config = dict(
    d_model=96,
    d_mlp=384,
    parallel_block=False,
    init_std_down=0.0,
    optimizer='muon_variant',
)
Each number is 500 + 40 x the weight over its row's rms, rounded and kept within 0 to 999. Layers, rows and columns count from 0. Numbers have three digits each. The size before them is the row's rms in percent of the matrix's.

# layer 8 MLP up, 384x96, rms 0.329, rows 202-274, columns 0-95
106:497503485483487584550419454501527474460515512523413471530461523543496530479495531435500507495496507535482517520549500489557419540509488532478556459487524453470510511491440506476479515467441500473447512535479510576526592497470471438527556563498410523496455517584479506570594442521489564483
099:555505494523549461568507513485574557498467489490531464469411493498492566548396520535514486477505530591510466427437513508510518489584548483450499497386490531499479487496584489460457442466513416499472548501537538501516466489476468488486525488531509489433523447495531493435518532474505545461
114:432516471464492562458548516498451513509536539521468503441498522505460529549509551517479556540428505498479519551474479484530527490574531449458595499571538439453491538422477483526519491543451458480470441517537533550510520460437508453462523493580448503445475528538556474509488530500612463473
098:528534524523505511575527534483470494445505499438538455466520519530454482468570507496497461474528457520496477508476542552506517439472523577503530482491480531449454424522463457556480472602443524478444503577461530495471442488557526464501481544532538560469461489459582410560432545468482481539
105:539468447514518481500499508512527482432498489526479485540477511519421403453473466458517545463507461540493551562569508478588504520487456445578491514589553466471502519496502472506532614512554508469499613459457470556510518501501510439503548442483524524516439488495481495519517504514442478433
090:477455517523476551487571496525516414534427514590537423577511532493537525474392498529459523531461474455450441445476472510469468526513463469539560416561520520483537465499504491449482452476483462480508518504495497458509454452466474551516498491517536457556515557515459530465513510497489541606
122:434505426517511594595551486481479494539475439502461549519561552461409431513498508554497553501542471531488507551516540502498498513523544415482584536404537497544545561469494519508512492469474434485471458525537473497496527505495498548477492459456494496481405517445457472490509543522532516502
107:416533538461433549489517427505467492561464542539487522481457542535548564527510548518546571463510430573480523564483479426441530493492525515517527498485461503507543441476469470495518563477543487515492446498507459557535545441477448476556490564463457506448473502499446471464441577542452478513
090:550419496504438461481524462562517505481488492502498493503584564500524541479437540474477513458496528491508452474536385553538530552532517481446531516481467488516498521505496461489463534571514562435484493446535519451510540581481551531598492460497426440489426529484467509468465479569476485538
096:472492488544507483470446539548483442464490511592507489550453561546493581428507450484474484481501544467502514434460512470536480514484425456532454529465454517534522490568533506567504542441561439500503496518473522451545529590508465511489512510491473464511593460533443427563557500449502475464
114:522547477529534575576500482512437521466567456494502427448480571547470478556522497541519558426543457538461523572520497456521520525553509527463487502498522437483473515529434567504485488488470494498483496481476566494490514575452453514437472464518515489473436515567500511469562573493408540458
097:417530569423480514514542509517540434510442469475447482470469469454536490516488533526523418466518572491382506520507483493494500543615431556440470465487581507566404507502541496461507458494502502511449477505489561554513516501505493537490459544503505493526498525486537518507438461525496539518
083:553462525483529505488469519480566419509491503516534437469550453473499498491548467484475483548461577534470466476444500447467512495500563454449497501530450416503545432576433486463523582521512442454464505496489538584515456516528401464504510463500515476535467586510472526534494518489550436491
094:446479508490492506487564459527517469489514490558455532510503562573520400539502462489544535507522546479428535462514476522566464513537498505494398446469502531469419490525494546498540522433515528532534554508531508528499527541479513521458461558431507555444456514486434451519504561501403567541
092:571502513555579488555505464515529447465452545530563497446471533482462539539544450497470455548527494540507517532571530501475496494485508485556547417518490564479524499515501518496551411528453485516503442500515468488479443507518464560407455436491472530498516438552596500563464503437505459523
100:459521424563366503557527480550429486479541491499516461467492566534505540445540441499497515482528505564559468512524476465499483489529509446501521476508539471433500527472543475458491513500552466420450510459488517578539576567474530521478485541542507458492557501448494463527502489585459507450
089:499468502535431526465535473463576471486564542459471443478427460472512556445470484479539507553480584467505445416534495518476504512483497553518446444521492430531450528475499556503446568527486473489502554478551546582461529501506531515530533511532435597475522521503517417523511453482486470464
101:500556451500544508525555517482493431522487478531495504491494510498407494481537538530415487531524589492494494482547504540525391507511499482515527480558477429489513570557500488502469496524512432490515412452535509474490410516550458540477529504444562532496468454512475496423574525469460573548
091:445518520433517475492478523509524436490435502484593469563398461547523464491493505561506555513563467507481561463487511465549488504547475394564500541540520442480478497562508479507532502565429475466480532452529441494508488532520470495471573486463525503566452545502541555444509535487465481464
111:546475464495514489451515544493518575445516538508455562492484430556496551565524482479523563550478472520550538502474520483565481490549477487477539500514515419498478513549482425471460522539459477487465467483410503488612523442549506443512422528464426471514537504521521528505469484446577517441
093:534506528516513543468475521501518473483456511534575535567553519527565466466567455488453498547534563430479518457499455508475485492481488499496490469546547507414494514475522496550503486532512484432486411463367540550531513489416504616517495476488476468499506531544567494490522539505450443501
102:505551464489497482467510564473479477474480531473471494470449574544491476518503550575537475461612477457462513514476477528450538557498547557406467505514497554519512522515510449561540524478515524575459452442455522528474512499485470590449418511452476512485479509534493506443479582449495530430
090:564507473514547470474533497562452456517463501524487463517473452506568457490474447451546564509494552548458521468494473457559509482480534508522544440470519491484445484525595511554494467390475472609523550482467545487506460502557467556447561503465522499509458499431530514535523537456445558512
104:525498451486422466485463475555546544487467499585496464629490504539533469540477466512499461525490500455541508457536498523469470496536492565573432491532497461525461466458478432516535499530501465495550557520529523449520550494497579418570540486520506451583473531488451448496469475426516517500
100:474510502471544474535525469524501511507557491529440554388484458529473484443458481502483523502510531542491462515476502494492493505545426542524538519532455476526496472503461532491596520465474413477456621561534559580498499554551523492470499543490558508517489484528524445509494544463406445438
106:558501569564515555521563527563456506523576532477516570526434433490557508554472516430502423437531457434487518459488486459495485490511541513475527542450500433529541509477433451497464444527522480551499448534520510485492546574454557489417453467515502472524458488543531524524512494466481513551
106:501503451366562461417527542475552476507432542498540493511457498547456511493446547487530530499529437448537514513517465505467532483513492564479482490526473520583486501527530507522500530489497553534505510542466441553540463542539519434530559508442462507511451431432489547548481429504460555553
113:476474480441484526474493532511424533465481417397457521492470483526544454501493513503553527484424455559512506515418535505518467509534466584513517493530422508502556512498507501486489549463493587495464520564494509447522546518595554420524553476500414464502485517484506505572545535538520510492
102:542445510556557397461500462465443522490508525551481476572515488493491519523449470563522502446544514529469475415502473464520446489518483473524495578546450445469498525462515487534505434487441455480509514471507515452531500476530536528554438512544567448570420464449532491470454475553563517552
112:537534519504525415473507501508571436479512509493508539546530441519490531523529496493485496496511492534477460476563555477469537520558507428466496555446489480489458562532499474532513458422456499472432426458481565500537530501443551582529547481467501477498464494507581489382438450544565485482
093:508522424589477433497514446445538485515500546587548532500511447581470509532523576481575506467548472473493431550514492508443514520495466520535557473518505507529495449510514516482454461545464502528535525503539460505488547526505551466527540535443520519519499487412537490435475460440443604472
099:451514477510439553503512558436433503515494519443492527542497519471518550434521525450618523470482578534479503540481504499488525461510431590491531504507504475507532533570508482479580484456462513465518496456421467479501494528534585451563445470444469520468498563549485458483520503481540519572
115:485523490400485483550522475543508532517541496552480521393533537452434484580455510481434465440528502501516474493594525532508570486498531457501458505492446567498476496525539569499466474495537429546447472524512550558518529463486517462428492514579502544536445504503467487511482475591471514500
093:447502492481494539406520586483492435510553488508508452505423547509528515531495482560515591512587448522524522439566516530505475465491515536433517518534503468463441525550440468474487535551483495500455462471510469464499569433504458609460424479469518471526506504504484492580477529510537506507
092:496531484539507508533500482475488479467493526463517498529492529488423531512464475559526493475469525584578518489552473424511462516554525465481544548479492549498457498531537460502491528428498470457461520455540410501551551531439434538450504500487422530487600453474567471517553464404522491568
098:462541535460515597580550534501504445535515436475497478466464506563506452515496498522499536559455499520518510447486516500416532538519522537536490493556414485478454502458508506426432577493545486518414491445580488505497479504561505502441511472530492451556490512526555478496471544457593475496
091:472435496472517514443510533509571490558498530582513532504486502516484469485564506460504447519489534446526548491528547445503516470523525512486505389557563467471526470449433535550458498540447469538514487495493513519492542401462529489503493420529527551470434456464433480417508449493491506588
099:533450492571568470465509455516506527459508481431489501449529530513540554503479575494502534563483516400484451443527418465520507495421489561555507481568489480532531584519543474478501475451483472557452589550524544466492509500451461475528475518476493495475538510532506418479435537546463489468
099:517522514444473515576491474496482445483404500483522485552490526562560488526507539512555492545485462524513491496515453536400519484431466494526498431460418528534566445540494499545485503401601513474523514475456495507439497557496508490445572532497469524434479512537497508469514505525487536591
097:516470461492421504598521463507522545557477457558603510487454518560543419537456471499512442572498532443550490500448475513540546528582478405501515508518519398544478471442506468482499509473502486511501462498441505537571483510444463531537522514519484476469573525496517526489458534495500490509
119:428540473519476471536511469551501531492532514451439505546504501519518539460538514464464550486508553538407582385477450476437512485503558550456523497511477471499446526533416488539570535535466530477498504453504510477500473551420516511479465574466482473490443544438537486472575539501545489530
094:462486482448477468445524596527474503548506493499476550569518554512559470566536489495482482501492500566532486439478548512523467448485423471511486504502555481483457537366441507476521521486584462548472489471513504581467513472458539448544569584503455553504463516507531475491456490486464477535
086:565447519483554470603452486560513507494455562460555502559555483450552440508548438455503495504454486497422490532520504479555491500478512485504503458541509525418510462553497431458497496509459521455450494519511492490496437521485481528483568554405484502515423490559547579470490535523464485545
094:467487447501530491542511532380549551511469467525519466509448504594451444541581576531522530430472474465523534536571454479431509498514527492510519503508503466499547452499479492487477544535573555511466509482505430475444532502530505451482490455469542491529394471501461512477476585502502450507
088:465532490509429420414405512594521508548491510517499501456512459453562491499510542488478516490477584539434569577428531498525509530486470486501509442560497585529492489557487410443462473488503535513497532466508490480493538535473522477481541523500492510505420530576495518494566474448498492493
081:523482528494490543537492488425444489471510524384534425456540466489480476540505516525526489554481481445529555505450560564437545484453494484461516555497497505478560446437450532527489539526398499477488536461534545498457547458525544515565479408505523536536530553512501478526507513480588470482
100:457431552491492606505521467581549569490501507454480601514395455517449492468464457472478503477523489498498481453463516473494493497514558533474510499552493518472519493570461440507547511530528528538452488530536511473500544551568494449492613443484455513471520454507474487513486410512464526511
084:507485462503532446498480486541433488457490490408567525500535477522562457510522492498402514506545468494461470423555469527529455448519526450513482497500492524492525481474584481532480516578572504446529490478469525494503464462469595547518442445510572475533509559559506426526541455557538520541
124:523414530502423557477455468553524487494449501495479510445452572550463450485538488492478523468492556513495455529513546491512482449433510434632558461549469510476575524461463475537550426459497497532517529459456505465514499488481514549486510475547553498515488546546513496505546605480475461509
100:423484479448605522462526413500485429468433549520554513522521502483439528502520510500461448574554436443554505519545504544473516497494427500535538508507465530556479469478485484502529566538494478478529503493501508522531462439572539556488513437485442492473453533525500516443496471431561494575
104:498470518506421472475521507511504458590505528527529512552487478485588506501462455530553509524431532562513519461427510429443570555457467433496496527555485505531452530479378534518522533406563531535498466490502487488501498485478486585504471526465466539521460458459497472522476517474545451546
101:525506465484529553514448540549561486528469480447534446453504445482523483487463425527441485489513453510558487476535445547481494531469548526503564452509495519470539442433538398464461547534531526521496546527497526481536481480445517432539511515522482511499467540504462478576536548610440566440
110:473532458501525519556556494512445482536496545530486551568457477490492488546482541508520481446470481531477501441574502494560518490433540496473513566423529445448623401512492465494573502540482482540477512552488486489463564486489419541526511444476475550486472520471458482498517567504418489524
090:544492477477562454441491557496456549488474486525506515513579497560469517520568533504469508493569495422484440463540553447516482522522485479522532487384587440479507454480550492509448471466501489465473442534420538553595529465529494449529553432513534513508522461519482453516488525524536502462
097:483422489494524567547495498564454535510549518453543511474504582442495428518494468502455534529516475453538513501461495510545527520478472443415517541514430521516572498601491444512505499533482539531505499443514618504469532467431540484486482494474502551472482581507520490477483591466469463529
098:565505514491526465460444524502510433475455605498572484484475518477480467532548465568478428550523442444483476487552570528501420426529550507554514505533522518505486423532470517475503522532499505470458503548424528526568569575513554480441499553509424461495514503499499486505475508454508506549
085:513524488502570548518493542490494490546473586469531523493448494565456550493476541479569540515520559547478482485433450417584547501480465521553548505474461472451469533457512499531545483472557455476493540492499519500545455545409464467513472503592484466458456467485423479481520514490436439444
100:550557553454485459505541483535470510575489499503456510549523538547441473546449504502434535510528454485520530495578448431515482550475472490429523551454407547523560523543582502497448441517477431500469461541483427538530502551487477508562464485512510488412539494501507439494522487535510529547
092:492491556593436521410518440534457408485469496586497482492445514519531553525567564474497461556576441535462537528498529531506588521528454509483521484476458546481519479466494470542499488493416545469495494460441488482457557516514538488523489525558471567470540511436488495500498522486494461557
092:496497544553535483447490470530512514478494507480498540467520494543528583518537472425470456505526442485463514485514485498529514492458497525541543497475505524488527470536551589578459539532573456523442441500473454435415502611388468464494486480535571486509470502517446545503533547424487519514
101:480465482437496472491482490534532492491513504434492505526456529505603475505567506519562463453488504509503568538487582507476496499519503536475467572471518503472496389555505442482448463540539474462479500548553485494453595508450540456496576496424496451437453502579501504526550441524461527466
103:447472479504462456498501410540477516523482485485482519477494547559572514503511454459555505566475493541417504494447490500444501486576470476475426492466470476504554539516480561491566507458498460492539486528565502504439524532503496478526505503438501547492526555474444367597474475507547536558
105:543486458519456495533521485500520590529475480516507491466480479569597469514494516515545500518480466561506490462518492527477497470548563499453444507524552423443571515394550433463516478466482500535472566446473539497512538521482593536494483527475506477505465485522570516453434498524414512422
109:537480520452524509577465491538509522504481494498481458508538462543549454569471393419506442527503534545494451503543561526487474463581490495483489494507483525524504456580480500465541488401476448499494520548554522516484477604513516514529479454426539509435455525483548412489486542494496499561
103:537511483425458513520494570482471511481521557493524464533456538458505439442465555520447499481502517568527481388421441560465562506493497542427503520455549506481508539532477508480473514521512521493474549467445447445568484440469519573487550471456458482544438536557561536468510532523474528521
097:518515534505553507551504511441500473545499497528497533460448489539473461567514436538520446465505427492486523531549516466496568520552534451511491482547471513469541484529551444473467521474518538485481509493423450479535517517545409519505542521492522605459511496403472488491526586396473579537
099:507514487521529496440506514525456481467534537473454478518490547529452451485519526434542526506500535501532507469518599521512451504534424523519534375519467564495439478541512514502500560479467471491536479540450487507529500540498493589565504494530447467481547513503581424495468558497522592405
104:507525453505553465507543499497532544448456533513477439596483496487513514426499481502549555446447523490506543507483539450504497503538431551488434525513502535452469552585483546563558544507415452456476520514491499514522466567531403442515515560447483482562506489468519457514422475535463492492
106:553481536480493522540516517409524501464470520475506447496556470504464485557557474561575405526476445438521457490508520474464513500470436525441524428451537534508542507501476577571484501482417479453544480529460539507507493500478584473566488524582485539547487491576511458483440497485530514516
091:543420543513445505577481477502469498404519543484514464439476463526474496551503558496519499498474506496507437483497504577422503528485466418536503476516556496521479494429534535547420534483543444529465504469511574528480531513494528471533540442520515518471552545564513484559446498481542443402
082:488471450484539500492542465575524506495426431512522519553494515449435506463439488537441439393523565416450490457577493494541430510501475472506542394519516500517552520583528465501513510487511441583521492514510444510518473499563509514459551502522579513538489518498503479515488499474515532518
101:477491488500509510488481437511524485484486533551529487553541462489525517570529421443441470505473512545501554495506505531616468480497525498523457505532489536469376445487531535563591562413548462485502535515499493498475511512502465426468524514491453539529508509483414471559410515538461500513
093:476454458471493535499499521465478542565490564544494444466510490516540479520550498437545453449505509542511615539430520541478445524565527517529567527553504571484491435472510506588439519453442482510495558495533476483444541508421533425491539529511521480529471434515473554502487498450520452505
# layer 8 MLP down (transposed), 384x96, rms 0.151, rows 202-273, columns 0-95
101:494445430590617431485471455520488467528481475560509497540497545524498506571481473559548356564484477485471537485541531486549547473508474504461496462452575476449521481589528522437531488507513487499476533509492475516447460527535522460491475480505570490527479467489474492503538516500507442478
093:485489422521539501494573536520481619511475491468459450566531413482534522481489431467528502469525469404506379415470452524551512472527503562491494517498509478548496506510450562499504516557521571512526513545490522472511457450491474495520530528505566491525478527518519449489541439546497495448
104:513444435541502473521598571510518486510476502492518472508540513528467481520433508510538475497493487515548481510455456513552545408486520555416508488500547503499471477497398515432459538484516501510528512470565427471521500519541484509484457597481580558457507494558562529496486465511429412508
110:628587526487448417475415501528513555491538568516469582467492489511473566552509474486502469493492458509485560549485501422456506532502497493477525482516520523427556555456467451488486549498466504421524515518486482498431544518539444501443511499475528507499526473500481455486499589440510502530
102:511495553464505458492508538502535607546484493464571480525501488526619550561510543526490487475529545496576460463447453452448485470537474535472478469443449508538508430525492512551542464478531481525550460469460478529513490493521463518465486482481427519495603554521432500469435442510491443522
081:470434453500486517462586469520524605505500490532552445455500480526544513551524535502503483520489480532449331554474462565572476498501536435463468495515533476505465525474459536483546482474490497518500459531508502415538493504484441463529464507551513547484519570496535506495516514578456479483
112:499490478481486602562498424487501507542542548463477533496442511454473490530503519481482499449566555399499561452531566529432520526557507488499512479450506531494446548461492455514505583435472536477587479543492461548516478436495498586468465442486502453475477510546453501523555535520475484473
095:500530492522473501521572554560525506484522512569562533448491480492505532503494482490483504524447551431553488473508483521498480528503530478457508530554487481442509583466450576431522505477531467515441498527583448439433418561524462522532447436458550504459493435491511519548582437454464482529
100:442517477491555565424493493465508472529512516537518489507488478443440496479521505503477498542473556500501468511483483448552461523484481539572530495455441556559496474475492493405547441454492455562546508513517572519512496487552408559399517504473591496542504483480459465569487566524560489467
097:436504486469504533537543516522468492522474472504481462502510549481552443555516577491453516474510499472486503556536524517520525437551469545450492441572573555575479441532467384497499481479462468519462461553541485518516454467469441549481385563505550544512461513538458473549527498490485546500
112:429504504467506457559495423480494577557570483510474478501483468459466539537547533478529498457513505410561650521450511528477522559497490531505486454510484530449472502548517516524520512509514510484509492505481473500496426443575569532459448471553445469445470505594480478504501498444512498471
096:460545492502457489504523433485480443507502534599476537515510470494619584538501409531507552512413536459510544480474466525477544492467568494482506535507443459503432519494471542482524587511550498444522469479562506524476464548514471516449513452484434497460447575506494528480518439521475510513
092:539507479505487459504491528457508520504565477442608470494531592508462469502496510474486505557476477459532473497452494475430462509532512452520577568561408478481529452511477531506479457466420492501478525496570460537519524428478603487489519519494447546521573490507507495512446469514527435578
095:498509447478533506513501496449520457489504470523507429523518532541475494545410485522407414472429510500526485526542452495479575518534501523553577563533515435471514539457400508514445517493469467501529543526570540461520449591508454496551457493500496480526540538500546492501539495413523484450
082:457496559539447462505469512462509535437444466523479539510500465504507423549542514538501471444451587490490435434540486462511518573472513484479490537528516472588527524506464450508561491513573506521531433505380522573423471504522518523498491472505527492585494495464479506522510452537576485526
106:512460544452458505465473474511501494413522443543601478488530506506482475535466508511527590563531529477555474446486488376546550477490493473399562420501533514512528537445498479459513521467463502509526477500466479501518522489519509517463506466450543551504491549562473471453544562513577491552
096:527551561489557505497496549560419463515495464508433523510428494530523470534563446466432517406496490470550588476456508503536538489466453541561488442438501514506486511556502500460498466507533487452533525516432443504515461455569495562425536484513479486534521493541507515489488610478531508462
115:476530627502529595537535502495503518419481526481542527559520459526545465399466461432449534508490510550508547480468517542528469450546541460511559459523516513497530438456534490494439510459492568489478517477477482513492567523454457489473545448533450453460496518528471505510450408465529512503
094:498441482450461503403474462533502565495503468519491569536421533520529469443553548463517493535488489539466407478545486464484511473527486551551493509479477520467406492491511486545532448526514498557476484505461523551546542548527546488563587537471492498504456534435551547507483389479471471483
110:458459513473507542492521543509423480513510472488413431489533555558482503538514486516552481522518453457510639504477535534483462490438521487451437445449580499537570501560517520503457499479497532518414490494498470475513504486572455527413492454550467475521502548486507505535493493519501600493
084:491548440558524459485459524394560603485493555448540510556495541487437497541539638493487526521471435425467527486512460491487495550482486478501535550499451513443459444504505464524476531500564508501430461440499509551485544454477520527491439465504532484547447488490515525526491502536521501490
108:487489525508575523455547436461516570545439485558475503552503488494382508538470434486505534495570526501506488485557527527469526595519509442494445504431461546508467524484524534532495422554532426430537485548496500473515431476491451514511529501520571443557523493502461493461492556464493507476
092:531490558489500517584523555477497442490508455476486538476484561464509549455437508481504459489536469547638416482528448568574481522507547450532552479487510490489599498477484500435513528448491439468488518528524521570466506463503503439531444547484502522498534536494466466437504514455442491481
096:509473462535500509557512484533484530575495462495479565510469501464500489454528544507475510397467526482464563500596510468512531537555481493480514571466501471506468497459470449467496529487457508545473509537472437575520530540531541559513463405501432450549509427489477499504486614529524414482
102:529504547499564384486497504474463442513564435511490493501533536497548404481457552502512505491498534556512416471561476455562522529523518512559479383489530484466503523441506553472469498525534469574491476506534516565505506502484405466484520547466518536492519529490494420485449503547488468535
106:486495525520494477502444518502424456467618490493502506464511544557471557493529461471535459512517528434520402480485522542490517417508489430496495460492464505468523527512421542550452502522528538425493540459562533482467504539517506507491439511536511440488550490455508563445506610546546549522
102:454495439574503546524461561550511442429438532475439507571512531430440498556532568513533531540478500543507505499454504522548564470537565515518510478527568486454504483522504551509438475523439516505534504500591480452482468529479466448464450541530513517507530449505526461491412450467498434514
113:490490548495462548474499485498436525500454485408493524464479474408534476515579504410555478535547520423537542483573525430500513488502492449476494473480507519468526486474538511416465541576500519554515507512562510512542536496500526466434488524439513559560429490496544452532471470579470516549
082:480572510492596523537467508542536565551438491580461512549438504519508518449549538541508464431467563558499422496512519484488516508459481544500471498481462529475445501450482523523530466476481558489529464539406503529554482459511530455513464558463482567483467446445518548455502462531558452447
099:463449495515485501489570496551544504504452525537441480549477496466554552601423489550572461498442516468472474544489580540498382516464520576531451533456501493490549498510458503483568473494499492548468476512457500523514462542547467443477505572528462487495496537496545473453540491486505432434
089:511461486520517537501374522470479610507589526495554539504483554425455501512504493496547546499497493431446461463527499505469489488486461449544549496528519534491494469447440537510453447504442473493549466502498512487543483481519522492436569537521482437538529488455486519536590594457517537480
095:455446507558461477552549448482520497563520556454412526546491462581415483471505559506506521493441534494540538404499501511458536436469497542510534516491581477501551511476435506501515487584502473532477471544501484532513520512449475533534431487467484509477459453487510626527510487514514470469
115:572506551498488487560554475538492414443474541431440494502463458459527460432584504451515546533475517526522575557526509494482517502468437490570566496509464498465530499427479472492506510544499552504522467561551529486468484451459486549538492554502473513467462424432449509586459519508483515531
097:534512517487539463496603500468539465459525462533529505427488526524552554470532500438537531506487490536483378507455537542510506493472518492433467544495563513450537499531491503547549513569453532471537465462519495559487503452531503484512532505505509496522479497445476455487444324534493497496
093:552460512438428458506541471522527536488639478481565472495515477477508460552416555566525535515493496531551413460527531469470501570491463401477501487493504571484443453513493427463490520488487567498500510529485536472562563476522494468452517530535498471522456526528497469539478551468500485505
112:460495483412459486465494449506526533536551464486442455460436550439479515523429458562504479493484589520466469519510509517570543478462477514524502478460547546541506504561489574451507499556558573494485500510509460521507505506508557510504561461459422501507494475582455448469462541474524446593
099:499522480467446525510477502476470510528512434432434474453526453497481529501506391528500520495462489490551474555525478525569493557498456470405394535507566529477512485517522490464493557568538528471448490467592516504489554524580587430509518530491492528528548517496511536491475438477543490467
102:525520481482429536514479528503520510523505480546555575484442444454531483518444444519476521480522523449562450498493531539492418536499480472514478468496485476553449476520495480481507531437471453552551509577502490485499550467532508457445549471426400588457574538595515567508540474478518520495
100:507395571458514527551566529487469543461545432454487456490470457499499469561505448471543521567528454516511502559498519533440503574513498522520489537560493479516477548470457558472448469443470534503462489503525479448506574509425498521503552495490496503433464537569509465561555438486439537455
085:489480530569556531477422463489473473460540481434515557549509488459453500476537535560461499480535496520442482508517479482488538502494486516500549530458457531537487453569563477523525491534524545552469483472368572566428519477560537440501552491446467520511470462500528551512495394466517479493
115:528517526478518494526536445475536570488567578479454571488583529561509541531491590413470454556553556498503554466548467546480510510492502447481424521524476499458507505519469514515498480524503414450481486485425508500461460536449446538470444444477454485471449579490532491494501556494481497532
090:477488534535544505543498472501568570503517503455551484484523512495520514438442472481509501503484519450565361564508513543470411525495507527518469492474534547493504529533464516479540536391445400504486524480559545434441480466510466471484481466476521509528494484493467485551520582523492539576
098:429488515477469527505532435554504557557518487444479533564519550511527446568454452499464517508508463534547535501482480573526546568465479505466516481493478535558465562456563518544540526470449413435588486546551488456449500466563488550460484497516524474453494501445426509469440483491498481463
101:484489518470531496491549467475568446480465505534455486486510457495479554465489504504466442504469475533481423502491486577547595544513464414458464547504518438490407583501522564490506498480483491537529552513528513484520494592472508430538511534514537564497517524533498493469433372489505520537
094:421501479484436531508502564465524506514439502503520451558547595478453493490507459481452482452473467494585448466485471522553470514422516562580538498508478458442555559513524551569606472479553518462512484493495524555483448477506485526459512477519531533456483474483523562493433476510438504527
095:442517499501522510486570443528488457504450447555486498524522507505521526530508446503475481427411524484534564500469435447556486478492554502486465493456521509446522544441506471422525479408502550517487510589496500475501464479546502493498551540461548552464496502494547510515555653482471513539
108:450445495477540527520476561450503514534482569501522508440465552454525490462483552530478465527504546485468515552461463498559556535521468517499511447429480489539583502473534423497512384548498470435522501468533507517506539481506474461453435548538524555459476536446481529593523547461453569509
098:500520501529503584581417523490535445498551445499528520428427502450406472500552525497554512533502502439460572486465492459522519527451430461420582474490444472510505499502484472506511491522530480543536521509482448554466512502458498493520474521517523480509593479583496513498481423537574504490
095:481572460517569489494427480495464564541485515435439523460448523544507442502536477467508522466571501517512525518501470479462491456459496518585534495403482465504524455565512461507500509525497554464560441458443523601546488453527483467464497531552532487579481427477531558512534519544487478457
105:472570527509567473409500475467442546514513509514493527469527527518464575525505522503432516507494496520457527446503467525534455472484505442436537489442488488483583544545485528481456518526493495465542481517468478521465459486516500509508497445476527549543486432560469499506524696477494482458
099:535499471537562430484507538468561483439537515499517507550523448431528544471552556556470436517465499481458425464522478469523432486472464509474607488529552488527505500494561559555507386529529519458538514459501511514494495514600488497496465433501525515563492437482489491451506519429510509499
100:390522524472526552451475548519525501500572503452451520484473510493547575460550501464483481469425488555438511461556488491478485588485459548498489406442460551426508448506538526508445507524464526549515519514552568493457510496565541493483478488512484497438473466543528530484530429525550486545
106:452544561479537538559407511549531467498509433535566506534543461466487485548435433544452510514545521472582501510471459449496445503520507483478481498441486528516474523495500481505495518465550472510413433587566553490504514508564472524442473513466484507540505537537448435516546579471486442502
092:474416447454445550511481473523555574513456519550442528476486492452486514499531553438506450503462555552521345545445522442474515508471493525515507560545548491495452502475518569496491472454489510544504476477553512471435523509502502481494492529487507537463504533543519481558440599518525468543
094:497510497463530478436502483485430479550683516499484489450490485538525511496570515446430484578447521513500462509538527500531536508495499528560533387504472486510515486545594433519486499479516427462486485512500505503464500466544464481500498501498527498506555517470498500530443579453511460537
103:565523509514546511510476503533546470557476542502507511495483559478540474527533516473507506485447532417463510554529554466531454525564480499470553482487546476480470469443515538536472502501543489459572584464442478433400473506474490495424512399480558431468516524476482465431536536520569555491
085:491487532541499522544490510508513501441548497508492549519551536522535527436494443443477556470521508478534371481476479536485447529511526490523490458513565457560432547493463523449470468520508413527542540494562423466495514516472576528451551494564538446491469536511486476507572458468458562432
098:558520400508514509548485501478475530558461494507500438494482473531499523506477480458578486475536537443528476528443542561523529536489482453505504492459498487480444467585541570526515481466459550584494493501478498487518516507526492513385543543538551526501456576440485446502436438467464573440
091:516538521491524494534522456543417559549540527466561537546540504458524461433487542470470572476565507460566446486469459468478508507508541563507518465515498549517541473520496474492485522480535426588447517498441502514436477489476465451473562464462483549496444535519466565511486380489498467561
098:541460451520563511546463507495513512493482426499444498532535466567513469545483491440492525462502519496435549488510434603526488447466447506478507489440550508517497485530499565505528508468564533562423481476528490424480474492543451483499490482503501475559530471555482559571550454432415576524
112:486491488474488544440448558485583468516525541525593535499499578488514500477480522411496494510477483510463540516462497478447498474521473530498559496480570538498442481438445528535466440545509589583505571496478529521520489459415432482569510430538517460483529475459459511476554475530509500447
107:453473504502547524511561494510484587538546516475430532516565463531608510512412482497432419495488490497452453538550506549461539497542537495476489471491479494500472461545520554540471469575535513550514472495487396493550422511488471531491467502573494411445492496517518488453462553506511490495
103:477488546451476455524471474485512474534511523473503532568508524486596567469477437514502575453523586541523552486555466495565440531496454501481545467554506400513509426478525553476462507502487525548476529485552506479429505503497503507541479574488439515513426439566489449489502468454522455448
102:530550479557472536538614566478525508560474474505498476502546524542507466520491426539472416534473537510505354546497481523461489493562483520507471491501550513505429444558514500482480455540466483496473474577446456520534446486470507466482435506544527497501524428526517491489442538509465521554
106:444553477496549532480449542528484572492473489477464481495468483417565536533449517491494502487519379435486514463551470495504424549505463488583465478501488535519532455450569491539411496504557513518500513438530496538478472550534403523516520507508526528437519511534496557460500555481572483526
101:507533457439471498492434454502507396583525523516507516466490535506478495529547509493489500517448504510463612426450490420463493516542507462532515522528508541552461548516463413491463460505580537553500432551504471556525503454458464535490492523477566558490526473544492482456483545555554471457
096:477488546535519535521444553494491479447471545495490503467411542481569563477512493452448455489479509481484542529451497525470511496414512556588481576514469461460494519561509510480477478510552556418564593515461523476426474533545472489470450523461473533492557437512568477547467529508489449509
104:576538436487496525473451451461560541518490506533515501469451532499460477511481467492458492503511551475584498517519495508528353483556536561445520517507517496474511514596461435556512480457452548510541581462499468520520517510525545460423480488455481506481543404534499560526475524457496505486
092:512526476463477476490578510521516433492516524566520472485546542458440503514471545586505497509520488513489514470480530482519469548490524403537464522505520528426556530401411606476525520426499501545502526507580506452482516533512481526486453485499572458456481473428475449522560528443465509503
093:489520451529507533481563452524494442523409484605453556513419497487462520508487419553519488450428512550545459499524485468520430530511525508487509482506525457428489507526434558506508561519528505521533505534541541431511466485510508451458494541512545507513522445459484471475480605526522579447
093:546477512577485479531512552466521481449456552421537499551551434476484507488507445521465543545493506515544435554525567574523527497454427506466417519499548487446580493457532529563483525540472474505526524477615458485504506529469507521533471471513484471459499473500474447496513398444497470493
106:440499524550462524478518448481485542491535603497484503484509490571572522491501506415537533462503505504504479516547479490583513548485505516498499476533429517526496398401405489494531561479478475538454500498538484525561501474432459521501488571543554441433511494454473500467471559481488471559